From a checkpoint of a small transformer trained on Wikipedia.
Architecture: RMSNorm before each block, rotary positions, no biases in attention or MLP, tied embeddings, normalized queries and keys.
Training: a variant of Adam for these matrices, 122M tokens, 7372 steps.
Each number is 200 + 20 x the weight over its row's rms, rounded and kept within 0 to 999. Layers, rows and columns count from 0. The size before them is the row's rms in percent of the matrix's.

# up: layer 6 MLP up, 640x160, rms 0.123, rows 133-175, columns 80-159
# down: layer 6 MLP down (transposed), 640x160, rms 0.115, rows 133-174, columns 80-159
up133,105,222,205,159,192,184,256,200,188,194,182,202,181,203,180,204,194,162,219,241,213,217,191,188,196,199,168,198,195,226,171,215,198,216,171,164,182,218,228,211,190,191,248,192,202,211,167,206,210,185,214,210,167,207,174,176,191,169,176,192,228,200,167,169,207,195,168,188,196,206,180,207,196,169,170,193,174,179,234,204,207
down133,105,189,148,195,204,213,180,194,175,203,189,204,217,191,222,171,202,217,191,211,180,194,174,179,143,224,228,209,200,186,203,211,194,220,227,207,185,161,166,166,216,211,223,178,199,216,199,196,188,198,222,196,217,184,176,164,184,207,175,213,214,221,202,202,182,207,240,215,206,186,180,185,217,189,185,182,164,174,223,191,201
up134,103,219,203,199,212,215,199,235,178,198,216,203,172,185,235,209,239,185,197,179,214,222,189,199,210,193,154,202,208,213,218,191,196,247,238,195,206,214,211,184,212,224,180,199,216,180,197,216,230,162,209,240,214,206,196,174,213,172,205,213,207,186,183,196,181,204,225,258,194,196,201,193,233,176,195,186,170,195,207,205,193
down134,095,206,182,208,207,183,210,213,193,171,202,197,190,180,187,186,179,178,172,192,173,213,237,192,173,194,206,180,194,197,227,169,216,232,162,200,211,196,210,209,181,186,175,229,224,195,199,202,201,196,165,202,202,206,199,194,222,180,201,180,211,217,189,207,138,196,191,217,162,182,180,185,230,195,195,216,218,161,192,211,212
up135,102,230,197,207,208,220,231,213,177,179,188,172,190,212,216,226,241,179,224,204,183,216,216,171,212,189,167,189,213,207,192,183,193,218,168,196,198,219,201,193,207,230,201,150,206,178,159,214,149,249,199,210,219,206,174,175,191,209,189,183,191,181,163,202,217,229,199,259,168,216,186,244,157,215,208,165,181,207,201,221,195
down135,100,197,208,192,202,201,228,194,212,214,223,166,194,205,214,188,209,197,196,175,167,204,151,201,203,171,210,204,214,165,194,180,200,205,188,218,218,195,204,168,223,187,191,207,179,212,212,229,208,189,179,188,172,228,171,216,198,215,192,215,199,216,207,218,221,207,195,205,228,225,184,242,168,181,185,190,202,198,199,187,143
up136,104,257,206,205,210,214,200,225,190,209,191,174,171,193,219,197,179,179,199,198,222,210,197,179,186,241,220,145,191,159,180,234,223,185,155,193,205,211,197,183,209,196,176,188,195,168,192,221,178,243,224,203,214,202,165,174,190,176,192,204,192,202,212,200,198,201,221,202,197,212,217,228,193,215,178,194,191,140,202,201,197
down136,100,200,225,211,196,142,200,226,196,187,202,165,214,193,192,180,220,208,190,203,196,204,193,236,194,185,197,202,195,212,197,193,183,204,188,183,210,190,167,198,192,187,213,182,213,244,180,216,239,208,181,191,188,210,171,189,201,204,228,176,196,167,178,197,232,226,225,209,233,223,198,211,181,225,217,175,172,176,197,211,179
up137,087,188,205,205,232,194,199,184,171,159,197,210,211,226,206,173,186,216,229,228,230,167,167,217,214,184,204,217,189,198,222,206,194,210,195,205,208,203,153,200,215,191,217,206,170,216,149,204,217,191,201,197,167,165,208,214,208,176,183,237,186,214,189,201,235,198,231,206,174,206,225,228,205,219,190,238,217,217,234,195,192
down137,087,230,217,186,191,160,196,212,203,205,218,212,200,184,195,176,187,164,182,201,156,203,167,189,242,211,188,187,197,233,189,182,196,176,191,183,205,228,217,152,188,212,201,218,177,195,205,216,210,179,225,203,195,210,201,222,182,205,228,171,217,205,185,199,212,193,233,238,192,183,198,218,199,190,210,178,204,199,216,158,207
up138,093,200,190,214,216,206,215,177,191,174,164,194,189,238,194,186,204,203,194,205,229,182,190,188,197,177,180,179,168,189,217,205,208,218,211,178,209,208,174,224,192,214,221,184,207,192,183,192,170,196,232,208,189,163,190,192,204,161,165,192,224,234,179,213,217,200,229,224,175,167,227,205,208,180,209,183,156,196,250,221,178
down138,091,238,216,219,192,185,181,201,189,236,209,208,202,200,207,193,176,218,192,225,168,202,170,196,176,178,181,197,196,241,202,174,216,182,199,199,186,166,171,190,179,202,217,174,179,207,209,215,212,195,164,234,200,216,214,188,172,174,233,198,203,196,189,224,178,199,213,177,217,181,236,150,197,196,218,206,196,204,206,217,164
up139,108,214,194,209,192,170,230,233,169,153,199,179,209,222,194,185,170,224,195,226,217,198,152,197,214,194,211,207,202,183,200,210,235,197,209,194,189,196,159,204,203,205,217,210,195,243,217,195,202,182,204,241,200,204,213,186,129,175,210,225,218,214,172,196,187,226,195,223,215,203,193,192,176,178,221,229,161,194,190,208,207
down139,110,209,200,176,187,194,194,228,188,227,171,191,233,228,180,203,203,228,206,224,217,183,206,203,191,193,211,192,223,192,206,192,200,189,161,212,246,205,172,203,152,193,211,217,181,237,210,182,176,209,181,222,225,187,234,187,213,177,200,215,206,182,205,226,171,228,219,231,197,188,198,188,177,205,228,219,196,216,177,220,195
up140,113,235,231,213,205,192,178,209,230,192,162,211,210,228,224,188,199,203,246,197,204,161,198,222,220,198,200,173,194,184,212,218,215,219,213,167,193,219,187,201,197,172,209,202,212,165,222,191,209,183,199,207,174,166,193,187,196,163,229,199,175,225,196,189,188,178,223,211,223,215,195,215,201,183,202,203,164,170,179,217,212
down140,115,201,201,212,197,213,161,206,208,258,224,210,191,202,207,217,189,222,220,210,182,217,192,195,212,222,160,187,209,172,221,179,181,182,168,200,172,192,201,227,173,257,169,197,228,170,167,244,201,204,184,216,170,212,183,189,189,213,205,234,208,193,207,209,165,171,206,195,202,207,237,179,202,196,166,184,187,178,210,224,221
up141,105,197,187,227,239,214,222,215,233,186,203,197,218,216,201,230,177,194,219,196,217,163,190,180,223,203,211,223,185,229,174,178,240,210,195,202,207,241,165,198,261,189,207,206,161,191,173,183,221,233,217,205,192,190,212,200,194,202,188,209,174,193,196,221,213,221,227,211,197,192,217,211,206,179,215,231,182,201,216,204,207
down141,111,211,218,196,225,186,190,200,241,174,233,186,227,208,181,180,205,187,210,204,215,195,208,214,202,221,165,177,225,201,182,206,184,200,177,230,203,225,184,198,232,192,190,213,138,208,176,178,205,212,213,202,181,176,225,208,199,206,187,194,175,208,201,221,228,162,223,201,227,196,207,195,225,206,222,236,189,211,223,190,209
up142,107,210,233,201,188,182,157,237,215,180,202,182,217,190,220,196,225,195,187,182,199,227,197,165,175,222,203,209,227,167,222,207,203,203,234,214,204,192,174,179,216,201,189,213,203,223,185,196,212,213,209,237,199,185,203,199,221,217,193,209,211,227,212,191,205,184,207,212,235,220,221,192,242,199,200,186,168,178,246,203,197
down142,107,198,195,201,188,199,165,200,205,229,218,152,189,206,220,196,188,149,186,187,218,195,222,215,198,233,185,169,195,207,236,177,193,219,194,211,197,215,207,183,225,242,205,206,195,167,179,204,218,199,229,189,222,206,231,229,162,192,225,192,177,198,186,194,180,198,210,202,242,214,176,220,223,202,190,212,220,181,186,204,210
up143,094,215,230,245,210,244,188,205,200,166,212,213,201,200,208,179,219,199,202,206,212,185,199,188,222,203,222,219,201,219,232,199,210,239,195,187,201,178,211,176,195,220,221,244,212,211,200,215,182,185,173,171,191,175,204,189,200,178,198,195,176,276,199,197,182,175,187,184,215,208,223,206,201,193,175,212,172,170,219,217,224
down143,097,211,203,204,176,206,193,196,213,240,224,223,168,154,250,179,190,207,208,180,184,256,171,215,211,217,228,193,212,179,201,198,172,191,225,184,229,208,179,247,181,220,184,194,211,221,184,203,210,203,176,181,204,202,173,187,200,226,188,221,184,206,189,195,214,212,188,190,212,222,191,193,230,194,179,168,216,188,211,233,196
up144,103,233,225,184,216,201,201,191,226,188,198,181,200,204,182,229,177,186,231,203,237,224,216,190,194,224,215,183,198,170,216,240,199,195,160,200,159,201,195,216,225,171,205,219,169,191,243,150,200,237,199,221,220,199,189,207,210,221,189,188,208,218,192,208,209,217,195,215,249,198,217,215,207,196,205,258,170,193,230,177,230
down144,103,211,212,174,192,151,185,142,209,183,196,182,206,211,168,235,242,193,186,196,191,203,225,213,218,219,201,200,217,208,176,205,193,193,203,213,212,176,189,229,192,177,171,184,208,230,227,222,213,205,178,206,209,231,250,194,212,182,174,188,165,179,212,217,199,193,210,201,192,200,196,205,217,199,179,171,213,219,167,168,214
up145,092,216,180,203,209,196,180,233,179,185,210,219,214,217,210,191,184,215,196,178,180,185,222,218,209,183,216,172,170,191,233,217,176,215,217,196,212,201,221,187,253,204,226,231,196,207,167,179,164,226,212,207,200,207,211,202,218,196,209,170,199,223,185,187,170,179,194,193,203,200,194,222,163,181,237,207,181,176,215,229,227
down145,095,158,181,185,217,185,219,192,195,208,209,231,181,194,209,198,227,211,194,211,208,161,223,206,190,193,194,184,168,202,182,185,197,178,172,193,164,183,160,217,182,201,182,196,179,222,198,197,188,190,173,205,194,217,172,193,222,193,201,180,201,189,219,207,196,177,195,217,183,201,250,232,223,155,231,175,155,194,171,227,193
up146,086,224,236,188,194,235,214,253,215,182,209,202,195,194,203,166,251,183,184,190,185,207,222,174,189,210,173,183,170,211,190,225,207,212,220,209,216,230,200,188,190,216,177,208,211,233,160,195,197,193,213,185,223,173,224,201,213,226,236,178,185,214,185,204,190,210,218,193,197,176,191,197,226,170,193,203,180,199,177,216,198
down146,085,206,167,193,176,170,186,151,186,216,186,201,206,156,228,181,194,209,178,212,222,199,194,190,215,146,200,208,231,187,184,167,193,206,184,208,188,242,204,207,208,195,228,205,217,168,206,193,202,183,186,180,184,199,193,210,186,209,196,194,200,183,187,260,238,184,171,176,217,196,187,234,177,217,209,188,187,210,213,176,193
up147,084,181,183,172,202,207,175,186,203,218,180,175,193,214,196,183,182,244,207,231,204,186,197,190,188,193,231,184,142,226,200,217,204,220,222,161,173,211,171,178,192,184,161,213,222,214,199,178,167,221,203,205,217,189,200,145,214,173,197,204,214,182,200,217,210,219,212,212,191,213,211,232,192,195,191,181,181,232,179,255,230
down147,080,198,185,186,181,203,196,158,192,208,185,223,219,188,142,225,192,207,198,207,192,173,199,205,202,223,199,187,242,218,209,193,231,227,203,240,200,199,195,200,205,221,187,216,210,203,215,177,189,168,197,219,223,186,219,220,187,185,197,200,154,178,205,188,151,188,214,189,224,189,202,198,206,218,167,186,180,239,187,154,185
up148,114,204,185,219,197,199,216,233,224,191,235,187,204,196,222,224,222,155,197,187,179,220,217,152,229,187,164,174,202,192,182,230,221,196,176,169,183,195,229,194,200,190,202,210,186,217,193,194,214,241,226,220,191,191,204,186,172,194,181,209,210,190,211,187,208,207,197,208,215,209,223,217,182,221,215,211,198,178,206,198,163
down148,114,211,170,222,206,203,201,208,184,215,167,175,213,219,216,184,196,201,205,209,207,185,242,187,214,196,179,192,225,205,217,187,193,218,176,245,189,181,199,180,212,228,229,216,158,172,185,201,194,234,217,198,204,170,189,182,202,183,212,210,195,217,219,157,197,182,162,172,192,206,197,187,181,194,217,171,207,194,211,206,200
up149,099,200,161,215,216,192,191,215,203,193,192,195,197,199,195,204,168,165,227,234,190,213,196,163,200,254,194,211,184,211,212,194,191,192,188,208,204,190,192,171,200,193,229,206,168,218,175,184,178,190,184,220,205,203,172,176,204,192,202,228,174,206,200,160,224,206,218,201,233,213,222,204,237,206,169,243,163,215,223,216,224
down149,097,197,186,183,199,239,164,204,213,199,176,237,178,218,187,204,207,201,193,249,177,204,218,237,207,176,239,234,221,187,220,227,208,209,165,186,194,198,222,219,152,210,183,190,209,187,244,222,197,170,212,190,180,217,213,237,181,207,178,211,214,206,201,179,158,200,193,213,209,181,205,181,183,204,220,203,204,156,206,184,196
up150,102,204,214,186,197,203,204,213,168,167,193,185,228,202,202,194,227,231,220,184,193,233,207,225,206,206,158,228,187,194,205,210,182,238,211,209,201,198,205,191,198,176,223,193,172,194,215,182,203,211,193,213,181,208,175,211,189,191,212,215,201,193,199,146,173,181,204,221,245,209,202,199,175,179,188,225,197,198,210,213,209
down150,108,189,214,165,211,193,205,219,216,185,182,172,232,246,202,193,207,219,226,203,209,213,179,195,191,162,205,180,202,217,208,215,189,207,210,182,220,181,181,159,239,200,207,200,176,212,158,237,214,221,206,176,184,186,204,195,206,202,211,220,231,199,190,220,177,182,244,198,172,169,165,198,199,216,217,168,197,201,177,213,182
up151,097,190,226,206,192,208,221,216,219,190,206,185,178,232,203,217,224,204,198,184,194,195,166,168,194,227,182,195,225,214,225,200,200,183,195,200,161,185,149,200,178,221,223,213,218,192,194,196,175,221,200,222,175,187,181,196,216,208,175,219,183,212,214,179,182,204,200,213,208,217,209,200,197,204,203,223,161,185,179,227,205
down151,099,208,210,177,211,188,208,184,212,216,238,168,223,158,176,231,217,203,221,189,203,201,247,211,214,185,214,201,204,198,184,213,230,203,204,177,196,201,188,189,203,213,185,235,185,154,224,195,184,187,208,194,186,192,210,200,207,216,165,186,208,208,201,188,236,242,184,191,180,220,201,186,216,240,190,204,199,238,192,237,160
up152,087,211,183,202,197,244,224,197,224,190,194,212,187,248,205,235,213,206,191,178,228,195,198,176,212,200,216,187,171,203,182,219,219,200,197,201,200,202,194,192,186,207,201,191,192,214,190,180,208,251,185,188,215,160,228,192,178,159,193,217,163,185,211,134,156,201,234,204,192,199,197,228,191,220,177,190,185,212,187,229,218
down152,078,209,173,209,197,215,202,204,203,164,222,190,209,151,221,202,170,179,180,208,193,194,198,206,210,178,163,187,192,181,186,202,217,200,189,194,196,207,212,191,213,204,199,173,197,189,216,192,225,192,230,216,211,227,182,197,250,242,165,228,218,200,224,254,187,155,159,195,210,154,204,202,224,204,211,243,231,197,185,197,194
up153,102,212,198,225,230,220,203,233,192,197,210,198,186,207,249,177,191,218,214,187,185,218,227,228,217,204,224,205,180,196,193,203,231,227,234,182,222,190,194,196,201,202,228,211,197,226,231,193,185,186,206,184,209,189,172,202,192,190,194,216,161,211,194,197,182,201,218,191,209,208,201,237,202,205,171,218,186,184,172,204,198
down153,098,183,238,215,217,215,175,204,222,201,181,236,183,208,189,203,188,168,213,202,215,219,194,190,194,214,196,193,187,197,219,219,150,151,185,182,168,179,209,194,173,199,203,207,188,233,195,212,191,214,209,187,190,185,251,216,213,219,196,228,183,191,199,215,218,190,194,219,204,212,204,197,190,188,181,189,204,212,213,173,199
up154,103,204,206,247,169,185,197,215,197,150,201,192,195,218,216,182,154,195,228,198,223,185,241,190,215,229,213,226,178,193,210,237,188,189,223,169,192,212,183,167,217,203,204,228,214,216,188,193,205,175,221,208,173,159,208,186,181,180,192,192,202,235,234,203,195,183,182,200,231,202,193,215,207,207,192,210,205,187,229,229,200
down154,110,214,174,168,233,201,209,184,233,182,195,187,204,158,173,183,168,232,170,212,205,212,232,182,222,183,204,249,200,223,205,179,197,220,202,207,194,197,219,185,194,210,227,220,229,202,185,184,174,213,167,207,193,206,207,202,189,251,195,170,193,221,212,205,227,192,189,187,221,220,211,206,173,210,198,210,182,210,191,168,229
up155,089,205,189,211,213,221,180,169,220,165,224,214,200,219,218,203,204,195,199,216,207,194,188,184,208,202,167,193,208,171,190,212,195,195,242,193,183,214,221,201,228,241,188,208,214,210,170,206,214,193,226,217,195,204,177,209,217,176,169,214,185,206,222,190,178,192,241,201,170,195,226,190,196,197,146,206,187,185,221,232,179
down155,088,214,199,193,208,208,208,209,204,164,216,223,203,176,185,208,186,211,181,192,212,176,243,181,197,192,233,234,205,193,191,204,226,212,182,235,198,186,182,204,212,193,201,218,230,192,171,196,203,191,229,193,197,219,195,186,210,209,175,205,220,183,156,187,137,144,207,197,194,181,208,192,197,186,192,194,212,216,221,182,250
up156,113,215,199,214,213,191,204,223,209,182,203,190,176,200,191,184,236,159,183,197,197,164,197,196,213,238,223,182,165,186,242,213,204,187,149,199,206,180,174,219,209,212,204,213,208,235,210,208,185,202,211,240,210,163,212,192,188,180,169,224,197,239,185,192,206,179,186,210,173,192,187,196,203,213,192,225,190,174,203,180,195
down156,114,201,180,187,192,163,190,208,194,197,183,173,210,165,195,160,206,208,215,202,164,204,196,185,166,200,240,234,211,178,187,205,204,168,190,185,215,215,188,201,220,221,204,160,205,166,186,184,179,208,162,168,225,223,200,222,191,210,202,180,257,180,201,181,244,222,213,192,206,173,201,183,194,199,190,185,181,167,217,226,215
up157,091,209,200,187,162,179,220,212,194,170,233,195,243,243,199,191,213,194,209,219,242,197,200,200,201,189,198,197,204,227,180,203,180,186,193,224,159,205,211,209,216,155,184,209,179,201,189,193,180,217,202,197,202,179,151,162,180,188,187,212,177,186,225,169,229,209,187,209,224,202,189,227,194,175,191,228,215,220,173,213,217
down157,082,201,210,208,211,209,191,199,189,208,154,171,204,177,214,189,147,206,198,202,193,246,199,236,178,201,195,211,173,182,199,171,235,236,229,205,187,178,191,184,182,193,220,194,210,216,196,227,187,212,193,226,217,225,220,210,206,200,234,192,201,175,234,206,214,199,196,220,222,195,201,173,202,189,205,177,213,205,213,188,177
up158,097,187,224,176,177,184,205,192,223,181,208,165,235,213,220,178,182,212,217,194,190,204,183,211,204,199,186,195,176,234,185,224,215,184,212,203,153,227,202,156,181,174,199,165,201,210,214,208,158,194,201,227,194,209,180,219,183,196,162,211,222,206,196,202,207,181,185,231,186,165,170,231,168,182,189,245,188,166,198,181,200
down158,102,216,187,191,210,216,180,216,191,214,208,203,161,228,186,165,212,222,207,167,194,192,231,199,191,179,193,232,227,191,217,220,212,191,161,202,186,201,215,205,194,218,178,222,203,215,237,234,239,184,200,211,193,211,234,205,183,191,197,215,198,194,181,210,209,201,189,162,186,202,149,223,183,204,207,222,199,186,218,190,212
up159,113,174,222,198,208,198,215,208,197,172,203,210,204,221,228,177,231,159,235,195,215,213,189,202,197,195,173,223,181,215,181,200,182,197,162,179,183,210,165,191,213,195,159,176,200,218,195,203,183,220,206,205,215,211,181,184,203,213,136,231,179,173,207,187,225,189,207,222,177,216,213,212,190,201,219,221,165,158,205,199,226
down159,115,202,208,164,213,181,167,244,202,233,162,160,216,208,214,201,215,199,197,205,203,164,216,194,189,206,197,190,198,165,201,205,192,188,185,199,207,197,202,156,207,162,198,190,158,193,173,232,175,205,202,172,178,199,201,221,194,173,187,190,199,185,194,199,202,224,227,180,213,222,221,227,185,193,200,203,196,190,202,194,214
up160,104,199,208,215,209,225,209,209,187,223,173,188,170,209,195,179,148,205,218,202,206,237,186,186,215,204,193,178,170,168,178,209,192,195,216,206,217,200,198,183,220,181,205,206,214,232,209,212,189,216,200,207,238,177,177,200,167,195,180,227,197,187,167,218,195,189,199,232,179,193,198,231,173,191,194,222,189,198,201,173,173
down160,103,233,169,205,207,194,199,203,177,174,186,192,178,217,202,220,234,177,183,185,185,197,229,205,196,191,170,183,206,191,210,230,211,180,184,220,198,218,199,192,217,180,166,147,200,218,188,209,204,207,229,202,209,182,226,176,192,192,227,190,190,200,219,193,226,235,212,215,200,200,197,132,239,214,188,231,235,204,219,203,195
up161,093,185,217,203,234,221,245,257,187,207,224,191,168,200,220,211,169,189,201,198,207,225,185,196,206,246,179,205,200,209,200,213,202,214,193,216,229,180,212,194,215,221,162,193,174,192,168,196,212,230,185,198,201,191,202,200,225,200,203,204,185,222,219,164,230,227,233,208,199,191,200,235,157,181,163,216,205,159,176,201,188
down161,094,165,202,189,178,195,210,174,205,207,176,218,249,211,197,245,190,197,201,201,193,166,183,224,225,230,233,189,204,169,223,200,210,232,212,206,183,205,157,168,213,178,234,218,187,221,179,232,217,214,176,198,217,203,219,177,147,224,213,221,198,215,190,201,202,208,204,166,219,190,197,209,188,220,193,195,201,203,207,197,195
up162,102,207,198,226,207,207,227,212,190,175,180,180,206,219,209,216,237,196,207,181,193,194,201,173,205,236,200,175,219,195,182,201,185,228,221,157,171,202,216,199,202,214,208,176,153,202,221,177,216,191,216,224,199,203,207,174,202,178,195,188,184,216,163,216,216,233,213,191,232,193,224,230,207,187,195,193,210,195,198,207,178
down162,106,194,226,203,196,235,212,224,197,170,180,208,204,221,195,195,239,236,213,191,203,184,182,224,205,207,203,217,252,202,208,181,201,234,186,175,199,196,212,208,176,235,185,193,207,196,196,221,178,199,249,198,184,212,201,196,215,193,193,216,222,201,213,205,215,261,197,186,233,163,186,213,198,206,184,230,215,147,189,185,181
up163,112,182,204,225,227,256,184,215,232,198,193,159,168,200,221,188,166,184,155,213,199,164,181,197,204,244,200,164,205,206,202,229,185,192,221,195,233,174,174,181,203,238,198,230,183,221,178,175,186,202,180,206,195,174,212,211,218,172,162,195,192,199,196,167,211,197,194,205,206,202,244,221,201,204,233,201,197,196,198,221,190
down163,120,211,171,202,187,165,215,203,224,193,168,173,215,201,183,183,225,221,168,153,176,154,215,218,184,175,222,196,202,197,176,225,206,181,205,210,209,173,180,204,216,214,222,191,190,197,192,233,198,195,191,203,208,195,181,219,210,204,220,191,195,154,211,188,209,206,189,213,183,181,213,240,161,150,198,189,197,211,192,186,206
up164,087,234,208,223,168,194,200,211,190,211,171,195,194,208,199,229,157,186,212,176,221,220,213,188,210,185,199,163,215,195,214,181,208,210,202,229,198,191,199,193,213,205,204,201,179,193,212,184,229,219,198,192,226,189,200,168,200,178,199,213,201,242,181,170,167,208,212,207,226,221,195,222,185,192,212,228,167,204,164,196,193
down164,087,181,207,208,212,172,200,209,177,187,179,200,217,197,207,198,218,256,201,196,191,196,218,220,189,225,169,234,194,229,193,202,167,172,210,220,201,181,201,196,183,197,159,213,184,196,195,203,186,181,192,207,226,187,236,218,207,195,231,119,177,182,190,200,207,206,223,215,207,212,196,204,219,201,216,190,221,205,201,209,182
up165,091,185,191,183,208,210,215,202,203,205,181,198,186,193,191,181,189,194,224,201,210,174,200,219,195,211,218,187,166,179,209,206,229,247,196,210,198,225,167,190,178,195,172,190,216,225,223,153,203,205,242,197,192,183,195,198,200,197,160,172,221,212,224,179,197,185,238,202,196,200,171,211,191,207,219,186,157,190,198,190,159
down165,088,203,221,196,178,229,211,209,177,191,233,190,211,190,202,210,179,227,218,222,208,220,187,199,220,182,176,194,216,209,205,160,210,209,214,219,196,186,183,241,159,192,221,194,200,232,183,218,208,196,199,224,208,173,207,156,196,161,192,225,193,180,180,182,191,189,208,197,208,173,180,225,157,202,181,193,228,229,222,167,213
up166,101,243,182,190,181,215,185,210,221,181,219,203,189,228,223,199,188,214,208,217,221,191,189,166,204,211,188,188,179,216,219,285,184,202,185,149,193,202,218,170,218,198,186,253,198,227,183,219,201,198,237,199,189,195,195,156,205,156,190,206,181,200,230,167,194,167,226,225,187,184,181,206,223,196,201,215,190,166,183,204,179
down166,109,213,203,204,233,201,196,188,189,222,199,186,177,224,180,213,225,200,178,238,189,207,161,237,233,192,203,210,196,209,224,185,217,189,210,213,201,215,221,176,172,215,188,233,205,181,211,175,174,218,205,198,241,197,208,221,205,196,196,220,214,181,179,169,152,189,182,199,172,182,205,213,188,216,186,199,217,217,202,187,207
up167,104,176,203,147,182,209,205,245,222,197,178,188,204,222,250,209,177,194,191,199,253,170,173,209,205,216,202,190,241,206,213,195,195,183,201,220,185,207,182,154,218,173,191,202,210,202,205,189,203,192,159,224,163,198,201,191,196,196,178,229,158,212,207,193,201,195,196,217,228,220,241,199,196,173,194,178,188,187,232,239,188
down167,094,219,209,204,215,184,202,238,188,238,157,175,219,191,189,183,249,197,209,230,221,210,183,203,186,174,192,173,208,236,163,187,136,165,212,205,197,206,199,213,202,213,198,180,218,237,203,247,222,214,177,172,207,195,189,198,159,184,220,213,209,214,206,202,195,194,199,198,209,231,216,174,212,169,255,182,197,207,184,209,182
up168,107,206,226,196,194,197,216,210,221,196,214,207,190,209,216,193,182,207,208,251,190,166,199,184,197,210,227,194,196,168,209,230,178,194,181,190,193,219,180,230,214,224,199,219,190,180,210,205,175,217,214,212,216,190,163,174,166,182,204,224,210,185,235,198,196,186,198,220,199,220,207,200,220,186,195,239,156,213,200,217,202
down168,106,216,178,232,199,205,215,197,185,207,201,197,209,196,191,204,210,232,206,174,191,223,236,197,212,167,203,186,205,182,191,201,205,180,226,184,232,214,193,238,218,214,203,201,177,205,212,205,192,241,183,226,193,201,202,186,222,202,179,202,191,232,199,191,191,196,201,207,214,183,209,137,187,182,195,194,188,218,192,206,231
up169,102,212,203,175,207,219,202,240,227,186,200,208,230,203,203,180,228,210,214,172,242,201,230,199,199,225,169,203,208,191,195,230,223,199,182,206,179,205,184,214,200,195,208,175,183,253,230,157,201,211,191,199,222,142,203,195,237,218,166,222,178,190,225,177,218,203,222,203,214,185,216,201,198,207,172,218,202,200,231,213,199
down169,100,184,200,210,195,177,207,238,207,206,178,207,190,197,201,205,206,191,204,205,219,204,239,194,214,210,193,203,235,233,229,231,204,224,209,190,207,212,186,171,219,178,224,183,185,167,202,212,167,205,240,225,177,182,196,211,189,212,178,225,234,178,196,196,146,191,186,165,173,231,203,197,203,197,199,190,222,210,195,171,232
up170,106,193,201,212,237,225,216,212,226,172,223,198,187,223,223,167,199,192,191,195,207,198,196,202,169,253,219,224,221,201,179,221,195,194,188,167,176,210,205,201,190,198,155,181,202,212,184,199,188,223,175,179,165,150,214,190,199,206,177,210,209,203,195,166,187,209,187,184,205,175,246,177,209,180,188,206,173,157,220,206,191
down170,111,214,192,174,197,189,238,230,216,215,205,261,204,203,165,186,179,216,196,213,192,215,214,203,213,202,197,203,191,207,178,202,248,192,208,200,213,210,186,251,219,167,205,189,197,199,224,212,173,210,218,201,248,207,183,217,199,187,180,166,190,208,202,227,185,170,189,224,191,182,206,204,202,209,163,176,213,200,199,180,245
up171,093,173,204,205,216,203,243,212,226,209,188,202,194,231,212,213,218,211,191,185,211,220,211,183,240,209,186,198,201,195,237,228,210,185,170,207,169,234,162,215,208,210,260,230,199,209,189,207,217,207,221,200,170,181,206,173,181,186,150,207,200,204,217,172,197,193,200,213,198,228,213,201,207,208,215,232,201,196,213,192,194
down171,084,231,194,207,215,219,218,197,218,204,182,216,198,214,185,222,189,204,195,204,191,214,209,204,189,195,220,174,217,193,198,183,207,230,205,193,169,191,185,201,150,211,189,176,187,234,200,211,225,220,203,206,214,201,213,187,200,212,174,184,201,194,216,187,244,169,210,199,202,213,206,123,215,170,204,194,182,219,198,152,197
up172,098,183,189,199,186,212,215,195,179,203,186,183,195,194,207,207,180,198,192,223,226,195,201,162,193,200,171,148,173,177,180,242,191,195,158,150,180,189,218,203,228,200,207,208,232,204,163,186,203,221,192,200,193,183,186,197,193,196,156,211,178,203,206,223,200,206,201,193,208,177,216,215,196,216,231,245,221,186,233,185,206
down172,095,191,177,203,198,238,207,193,198,162,207,188,197,205,225,217,225,195,185,204,211,206,230,212,210,231,199,194,208,184,204,184,215,204,207,215,222,194,195,178,188,186,193,156,200,184,207,190,254,158,181,196,208,211,193,198,171,219,181,196,182,212,208,218,251,172,200,210,194,210,163,143,222,188,163,205,206,220,208,222,194
up173,118,231,232,153,208,195,210,203,194,204,204,174,206,200,212,224,198,194,227,196,196,217,141,185,214,205,169,225,197,186,199,214,233,209,186,209,183,253,190,181,228,154,194,220,214,208,208,201,219,175,234,222,210,189,202,199,207,201,196,204,212,227,217,167,208,202,187,207,205,203,219,184,186,165,175,196,194,182,237,193,174
down173,114,245,198,220,217,198,205,184,215,205,198,181,164,200,194,206,219,199,211,203,171,206,206,191,198,214,201,217,208,223,218,207,215,179,207,194,203,185,215,206,193,194,192,209,143,156,216,175,186,190,199,159,208,209,219,195,199,167,176,186,150,211,202,171,162,202,206,168,182,206,227,157,159,224,200,209,232,215,229,153,223
up174,098,178,213,206,249,205,231,194,219,186,178,177,226,204,219,190,226,188,211,232,206,213,190,175,196,218,188,225,174,178,201,222,197,240,200,203,227,174,202,210,204,210,205,198,176,220,217,170,162,168,210,177,195,167,232,188,190,169,177,202,195,219,208,205,215,216,203,174,208,209,230,209,176,152,193,181,194,227,208,196,214
down174,099,187,210,174,189,204,215,193,218,230,204,208,213,205,181,182,187,209,211,243,169,176,189,204,221,186,191,221,198,217,201,189,216,220,197,163,198,218,178,205,213,229,222,174,209,169,206,218,180,215,185,187,197,191,197,159,164,216,180,231,215,174,196,220,231,163,181,204,181,179,200,227,197,218,198,215,198,157,243,186,173
up175,099,183,192,180,186,222,201,185,216,163,178,194,251,219,236,200,183,255,183,207,229,192,199,214,210,199,167,161,214,224,221,207,208,225,209,203,168,199,163,222,198,190,198,216,184,222,209,157,171,197,200,196,197,165,190,197,222,175,199,208,219,183,197,196,196,167,211,204,174,227,199,230,202,212,185,216,206,201,189,181,223